config.toml
num_hidden_layers = 14
hidden_size = 192
num_attention_heads = 3
num_key_value_heads = 3
head_dim = 64
intermediate_size = 768
vocab_size = 898
hidden_act = "tanh_gelu"
norm = "layernorm"
norm_place = "pre"
norm_eps = 1e-05
positions = "learned"
qk_norm = false
attn_scale = 0.125
bias = "all"
tie_word_embeddings = true
parallel_block = false
init = "normal"
init_std_qkv = 0.0509
init_std_o = 0.00961
init_std_up = 0.0509
init_std_down = 0.00481
optimizer = "soap_variant"
learning_rate = 0.00808
lr_mult_o = 1.11
beta1 = 0.95
beta2 = 0.95
lr_head = 0.00798
max_grad_norm = 0.5
warmup_steps = 200
schedule = "wsd"
decay_fraction = 0.824
decay_shape = "pow"
final_lr_fraction = 0.02
batch_tokens = 65536
max_seq_len = 512
doc_mask = true
train_tokens = 275900000
max_steps = 4210
dataset = "wikipedia_en"
Each number is 128 + 24 x the weight over its row's rms, rounded and kept within 0 to 255. Layers, rows and columns count from 0. Numbers have three digits each. The size before them is the row's rms in percent of the matrix's.

# layer 8 attention key, 192x192, rms 0.243, rows 77-93, columns 0-191
080:149107159133125150134134084146129160106128111106122084117094118155148157151099145142139092194162127131123134167163107100100140105103134128129160175077087126155098140126133115164151133098090154144113099159154113120103084114109115146125128125136114136160167142104113114138112128153146104131155140108109145072085163115119128117104108106132130095153110147164157122145106173162128125126153127158127136097126124115109102138119138146084136130130141111192164118148056139117153110144095094116108122177126142139156141096166098120157164150114158116133102127111156115167142131145147145132
083:113107158141131104107157106183139164173106136092122124112108157122188102107112121152111155150116162144105140113123125147132093129125124132130084128168092151151165142175098155114096105115105148120152146107092103090126145173136103123106120136188133110121119125097106091106133154122113115103141154133121126113143086121100129146125134141056111103152127109118107161159060118129143111153121147095101136138126097150105113112126147153111156113131112141104136107153111111136128098121103173128107124104162108128117157156119097151142095078141155110148105159123092175128139083091146138122
085:095130109140135148117134126111104114121160118125116132162090122147154176139086125097118159143117131148111140155127143156082134151124127137136129153167094132137111126073098143136096163106188091110139156135158122132076126163106154120123112152123081146127145134121118123119135144115147111136075152123092148154187178153131110102159083105139122105102143167177122092130120084146132159186146126118148086121104165117101099107152157131159129130143125118137132123165103112125115101154117148127118105118146160129117131129133126143108168148102114135157173146113127140114110147056123095162
085:156118126139124165126122075157161116137094146113115129130111123131153152124124103109146120099111109106119116090106117127127178152134180166178125070100153070119149119102150083141103127136102125084151128158132189134150130181123131173148129094090153106092109128126138125110152151145110166105032077140118092135121114121116124122144104091114155125126097121116118143122113162144128133118148121145106117139112120151148102136093165088141117114152134097122118102155132136099163097123137134139113124118128126159131090113131090171132134130160107107116144133124139167170122137111148101120
091:122145152121148089094140108129100122125107139096106109116140114126135137155140138143159134096113115123139147149087142105114144117147115126153142158115136161130174125137135085123138084091106096122120132148146106132112112131165142134164155108086103131140132106103115135148116115127145122108137128149141115114154126130092157093120095115126114076092125173148157101103146124137135122156106185093116129158091138108172121126123072162121120142112125109143077089117138126161105119088078142132167094087078162101151148136159104097133090096105132110090101097185142122121148114203129122148
087:143132165122142122142109109099139095107130115133125134145125171136149068112138147122114137128102118139128124144149182174138162084156131138134121141114124162146157169170134136132070095127162134108108133138142148113141180092116124113118112149133118104104142166126141150092142147155149119162148142144150100116109128087150116121136129152115148157090191130157119140107102131162094084157103150142144134149108122151142163133164156146158068172159113151139110108112132117119101157075117124120102133114095079154118108121117070070089131144127167108149137113131098120142128138107136101126
084:088130129171133158102116116132100133114137161169110100114139173121100124113166100170131148116101156076114112118142131113126085146132106157094130123131091128146146103131094128122158138072183164118107117092157095105133115092128134128167136107150152121110123115095139172111109121122114114123138137128151096140152143161072120118120067120116101147195151108117075123140164127120133145179117126106120148127112117147103099147142117163176107170149140144158131148116105150134158169137100160111107134126165134154140126141122139131131134127100064134138137121127093114112134105162086140123
081:161158173136147145119089163137125097161103150153121110124111125168100132149175155127131137105114116162128167142091124110122154135154118067104112154069116129111082135149146146103124155142124127162146136103118149145100113156176141139133119147125136118123119048134164166169111154119131100114113128126137132095116099108148123096110187122071188112129105145091117118141161145142138113117130121165127161112117110107137104154125154111141130103114125090147133129099180188097118166124110131106116131103151133128113133164127105116093132145134103094141147120164109114118099127093131124141
093:124134136122139132144126113143127097099119090116141152096142073156129073128125133123146118111132120169135151125186135138127127175121130121150158144095138121131131122168133127141093129152137130120161137136134122109150160116120126122134072141156086118106130122172119151149170110131128133158130155135138147150126151120135146155119088143123158158104142114209105108225108176144143158168154159111114126099132138117127136152135121113134141135142162113142103122094152135123153106137145148173078152130168121131154122155131148118107101084144131102092171127115108185180145127146156151120
087:177142148170107115128147128126114170163124118103122120151165138116101134119144144125099122124113127084191074169106139153133126086120138091137102068147134127123122133113133138138078120114158159130169132114101104140113078149134164154101135136166125144125120161107108113132142127120127156098127097102116112146127106146163150135145136165127152110098118114086124186088140148137121112108118131104099121134165117096146102082153111138105081147122125162153135157148092152167157119137129159120178127112117127135161129146167114068163134092127144111123127119142131099108146116134172124178
084:155163159117161118136113155117133155148155094153160136113091117113138125167124154146157123151143133128129106143096135126122135126166103156089139121150158141151110119123089093133134134117110136131126105158079098102093124150131119130176143108121088131153145121122147119096091102110140138098121146144098130116147124148130154126140160128107123172091096148172114111081050124141141173104120097104151145099155185100093151114169088107111102121114121121101112134150159154100136171138106120151140128191114126147143101100161133099148122073136110155147126124143128115162176145111114114159
091:122100121150114151124140124176151095130086101105086110109104136137106115151100109091107160122097135104095112156112144110143137158129071131132091130129183129133169135151117140129129133145130121138112123144124129155104083120085133108092110110139124141136119166138144104151094134164158108107113145170126133144138120132087114091107142098134152120150131130116146143079163143150114148146130118066166151151152118114101080133137105144107148138107120137144065094142081109122152100116155153161108132141119131133100079148105154167153117171160148151162133096129118144149124104087156092088
089:124147176191120155039112147132147152132142115126156088133105131121118139130138106103091113101117121139126115132138148138133130136113126156170112122129139125127108108116123122118145107128148133143132159088133105136106111103186112140136155113095124139123152084090125130077099144132141145112128133152113115169077081078159143136133133104126113104142160160191116144135154092109137084122106089122148098127168171113146130096097127139072104108125154091169140165152094130122135100141108156089148150123114142101123170141132142133172123108122150140113091157102120110117143097149125132128
082:123147132189111118123091111135108127179117111123122113152151131067187108120140080077103108104141122148136096119109138137131133131174148104141100144094118146151110146130175154090133134121103157107130159085113122122131108145113142139152107147088120129112145146119112132134054070133122118189147125145176148129095120124112150104144106123135121134111076097123134123111126094139125127121152112150150105125134113172130110068117165124133123136103145135042108083155132125108178158122132109125144121155101131144108127120142158118112133098113123143134128108157129134112144095148111110145
086:101134126144103153122089136131112105131159121125083212130135114110162217117154109119153123120120163052113145147113087121141133130123104115134088130127149161099137158139115107104080098137131145124142157140115132107152105188155128148172147152131148138101110112128096069165117163134098138135154106134112149132122104107135147085137128117114144137145165121096124167136131109108120163138170117167119166112179114130108150119109137111126143100128108092135129129121116121099132130173169120146136142089135138146147126144140106124159147138131125105120157139098111125141145089092112160115
084:099109104102114126131133136132128109133151156164121126116082154131091155109111137141174118136125123148154130128145133168116179143117091098127156101091172160142068157151160134087095120065109162149105096143141166122130096149137145132119100129163137138123105105156083090139123128113138132183148132158145117169124136115142109114168105129067103143139131095129116097080160114144131147130119123078111141160148143123138109136141090113126110166139132130132129110103131135079130111084116088154068138124138110108154132133140144142119088133116113146112076144167161141122109152131112153135
088:079119160120105085094140136090157088093118116145138135128133092117109097171105132125111093093115104108153114149125139077182144134166145156108149117130131103153129159159135110107127102129110118097138143132166122147126109137127133150142166118122153152107139150110139124145098178129088093160177167132115126154147122156134156110111108125089139144113115102148098174135127125140114086160156172123089137136085159112122100096105152103122140116058151120162108113143127144134119148121110142144114109125190089131149123112109157175132127144117110129126150087126150142071099111122114123116
# layer 8 attention query, 192x192, rms 0.253, rows 78-94, columns 0-191
079:127149148141134156101117133109134183134092119130129149134154073161155126163097137122133131146092152128175112149128116100110131134140136157089142139180111129153149108127126169127106141075138112179143151117147173121142131083129116125173111130126105138178154127132151162121144116127171083108119146130130139134048097080108120119156110106087135132170160130096128170137105087145124165110107163144116154133094096135120130102153137139135113111104113110140147150148109104179098097130111148141130103142138127112115127119075110087135115133150117129143114143110109150149091154160093098131
085:145084115168112165158116105183093156112130120123106125132140134157124093136130133130112134111102116109098158148102115111133097122124087132130117172130097119135118105101122096144126166132110160128101133139134134136075089125132130144135146133105097108144092153153124145087102163144164121139121121157075120099185092135096141120134107149120093157162106184149116080192113109142151132165155134169135114129141132174110108140139155099146141146131161150140081155125118135125104101146132163150120116100147118143101124142196138143111144126146128105111111123110169160132111137105079098093
082:150136134131106131130119133087133097183195132129148157078126116112125123112118124111107143150129133091101113134082144104141155130081099133162134127137085141136159172104142139141139130157129069123145145085124121080161180118123152134109156157115153112119125123128124135113132156088114110090128104133147088151091181174134123165121121128119089158163128129108162092112115084130097128134112106110130117146080146100111101096134110137148146159064102117152145136142101140119108141116133132124113155150124183133125143130087148148096100093112141110098131138145136094167138121108096133147
082:124104161131102103125120089102090159096128157138057096163116175114119148146164101146140118175134111096137125112130133174140089147122138170160123082127123146139116115096136148133128106154117106078152113200077154146110105124134136142129117094111118140122157118079131095155130118140120129165129117127106126130156139086112093115119171134119110144154159157144164161153155126121122103143147132154082155141167144132123128107157122144112115151112135146091136153132116108155130118136147157121137129144111147098112160113159127098116095137074062116151140108108146121117139154143175136104
092:133104063107195157136130161107127137126145093109147114143125103180152098138155184128075123165136125144154165146171125158150152111165143136152115143128126161130119184101128104151101122112090088136181172146125132109140091137133056093139144106141106137113147145136143093154137135140126112099125116131136117115108133140125124125111102117167118134131123151127112135144133078136128135132095128131108153141135130187102140137114080133104175108129137112087112126121120139138142122150114138116194127117105157142112166139122143149149131124135144049104145099142107149134136132099113127122
076:133144134139142114129141131093111150117102120072117163113096176131157126104098142159147140107137125121132183122130206150127101149142143082101186142129126138132151153099126115117126122093132111156123100141143157164082114112135072140133119149143120114137095138160106120075106155127118160148128143119129146106162119119065091137130120107123126137121135110089145121131139153065144113141158157165115144089090162082123114129139101137141140103119169106114180108131141116106155113150122109143094115136124112110119161146167116085103112137122115081095162126116108158104142102105143110130
080:082076124100172154120109154127153149093130152175120131112112161101147115175166112166161132135142120128128122146168108096095118144084138167123127123077151107112108115110162105134101114138126118129137142144125135113138125124118116107116087077135113146123137097106096125139120170109145118159142156085151141131113153132149099166080118127152130141158087114099150151170128148127114070126125079157116100124096136121122102155116166080143147106115104142112153087116116136144121156098153112136048113122122129168105149158133160171150103135135107116152138114146153147110122127129110155132
086:128152102130119154095162103136084109137101136133153115135126084124128119132087108170063167104117137139098133136140131127152137089167136116145120130129117170122132103117156148118136132140117110145086152119127111095100105146120129086100143131118146139117104138108171139158102130148163094127142141138107114117063143142093171122101155134088111150143146130156104119150154102140078119119142108138144120097144099148102124150118135155132151132118120110182152168108086139145179128126135114119160109176075123134146103128094151161116143109116160119097140092173092125103162119122139052126
091:117138160110129104175084131128161131123108135160116121157119129146139112095168140144163062123133159119135117148146091125082128105145152115090099144145147109112126124111115146093092136125163119118148107118075133140132138105131094125149108167089097125120127177148088152111138124138118094066122120109129069155152090122167167148102101128154109130137135175109134153127160155148064156114105151156101095147166110166126146135156109158144129111149099138138104135122156131147114163111113154137153150135156168148100158133152102088154126137173102135146144128111140158110121121115109140123
081:135129153114116136112071105099094130124093124172092132131107140150087159123149105130154133171084159121159113101103130165101161090139129090129126130121096126094126113108116169182160131150168174103120133145123113122160134113111107117123145158139097125143116133132150146114116106149112153140143129130112137154135122085141127104127152090102137139124164181131115140118118145141169124128101100134095159075144130120139165121097122133159116112193118156155119109109128105122103091124087145140133128137123148151116116062142118120161152094085131119169143081137112191109125111111156165134
088:136152158140145137172148087125145119161147134127125081178104098180155121086128123061158148167124137129159113162125148105116116141161126126115128117118126115111144136173141163107114166090110096139149106127140148095134132137129136111192135144150103087118142098108130106098144087136171124110110120116068107153173118133082114141128135114113131140143122157115131092146174134078127081119115094139132144057138115099108152107093127112109140131143125119149088153128111078097123118135122106112104135164110148121132163140155104119147091119131129097131164129116134132171108128137123137103
083:090147197142101103142103101147132146151131150117070101134141166100111169112146201164124103129099129110104098139125093134129100129087150128128105136117155123110101092185137145120127122135166151163106110115116102111149125086133120149166146140119116120165112114123148104085074142126137069125124102157124152146129115126149165123142105141149128167096126099118163127142115165134161128161125149134145140132094107090165094101138187123100110113142160118117140124130095115150120154124147113135108116067098153120103129132111159131145131132137140148136095120128112118164121139176101148124
077:096155183089119110137151098133128141166130126154137140117100136154177142110134126107136114185122137147171074161146141166136105142126107103102095147098127158103115152128117092095116129088148159086147151147156083116113103135111116122125115113102142116111181127146159109146114135136082092121162135131120118123124151097147118101171122129186144062153145176145161148149096129134106138119135176071140139141132120122115120109129107167144129147118117147129178113116142191113125149113144146102132119151139145129136110136136165161135115080140095137140153116113131139150150114091108128113
084:137132164125136140112154131146128112132142118154139154125107144152144157142140159083135161135076165130131094123092106122137098147134101114111104153154130130085122127104123077145134136119100141137147127115118132128170123130145150172099123156146103147180148102098108142140133162146131128115126117137163090118109129184178170144154144151151146186091099113090171125118127140108119123169166145145127121128124137117098135131146141151172155160108112142171081105159063135119135122117126135161093139167169152079169120100121136128139108128139131186091128145142130107123110116185139114140
085:117124098116135166117171105084111129155127110125154146111117127140127157132157139089129131129153104128080145137149177088122123152140152146122121152088152154091144132150131086103121149148098110103110152117123099125091086126147126127114126091111113111084067164148116114144127131152147122134142153155130094076124127087124162169142157141126134124113123166105128131096137118092107169127082131139123140147130113113100137128122102099168160153091096144139111127077114090122145121106155133096103135136146124108158159123122123149115108173153173144152151138154124080118165129102182185108
083:112124099154167158132133152151108081126140133183118132142121142138115136142108101142117152136149098139124148095121183078162083141127135125118132167134104122132138175127151154099177154114103139155152141134136119155100127107094123148126111133106136115153148091091096113132182098141159123156137101138148170147132088121125114123064121125189163144117102103147126146189118088144138112082116140156132146106143154101113094143122152102113156149127154144186124151106126103107135180158105108143115128130146170099160150086121102122139143130097101126125141123130139135100100112139127127160
084:131122158133113128152134107127138161211107147137150145134154186091134139141141112147181091172132105100096172110109150158182173121086134154159092101150125116097124120083141076095117112099116112135108117115119153105136124160141141125123172126122132127108129130120127137113124145145143140133130135146134149137132094161058148136141123140111121138119132131110160139150168087107132113110091110100140143112122108120168089167121115132108115107134130141114151121103091170136144155099135158152155111106095138123126117122106113087128157125141130127122152114187116072109082085106122106114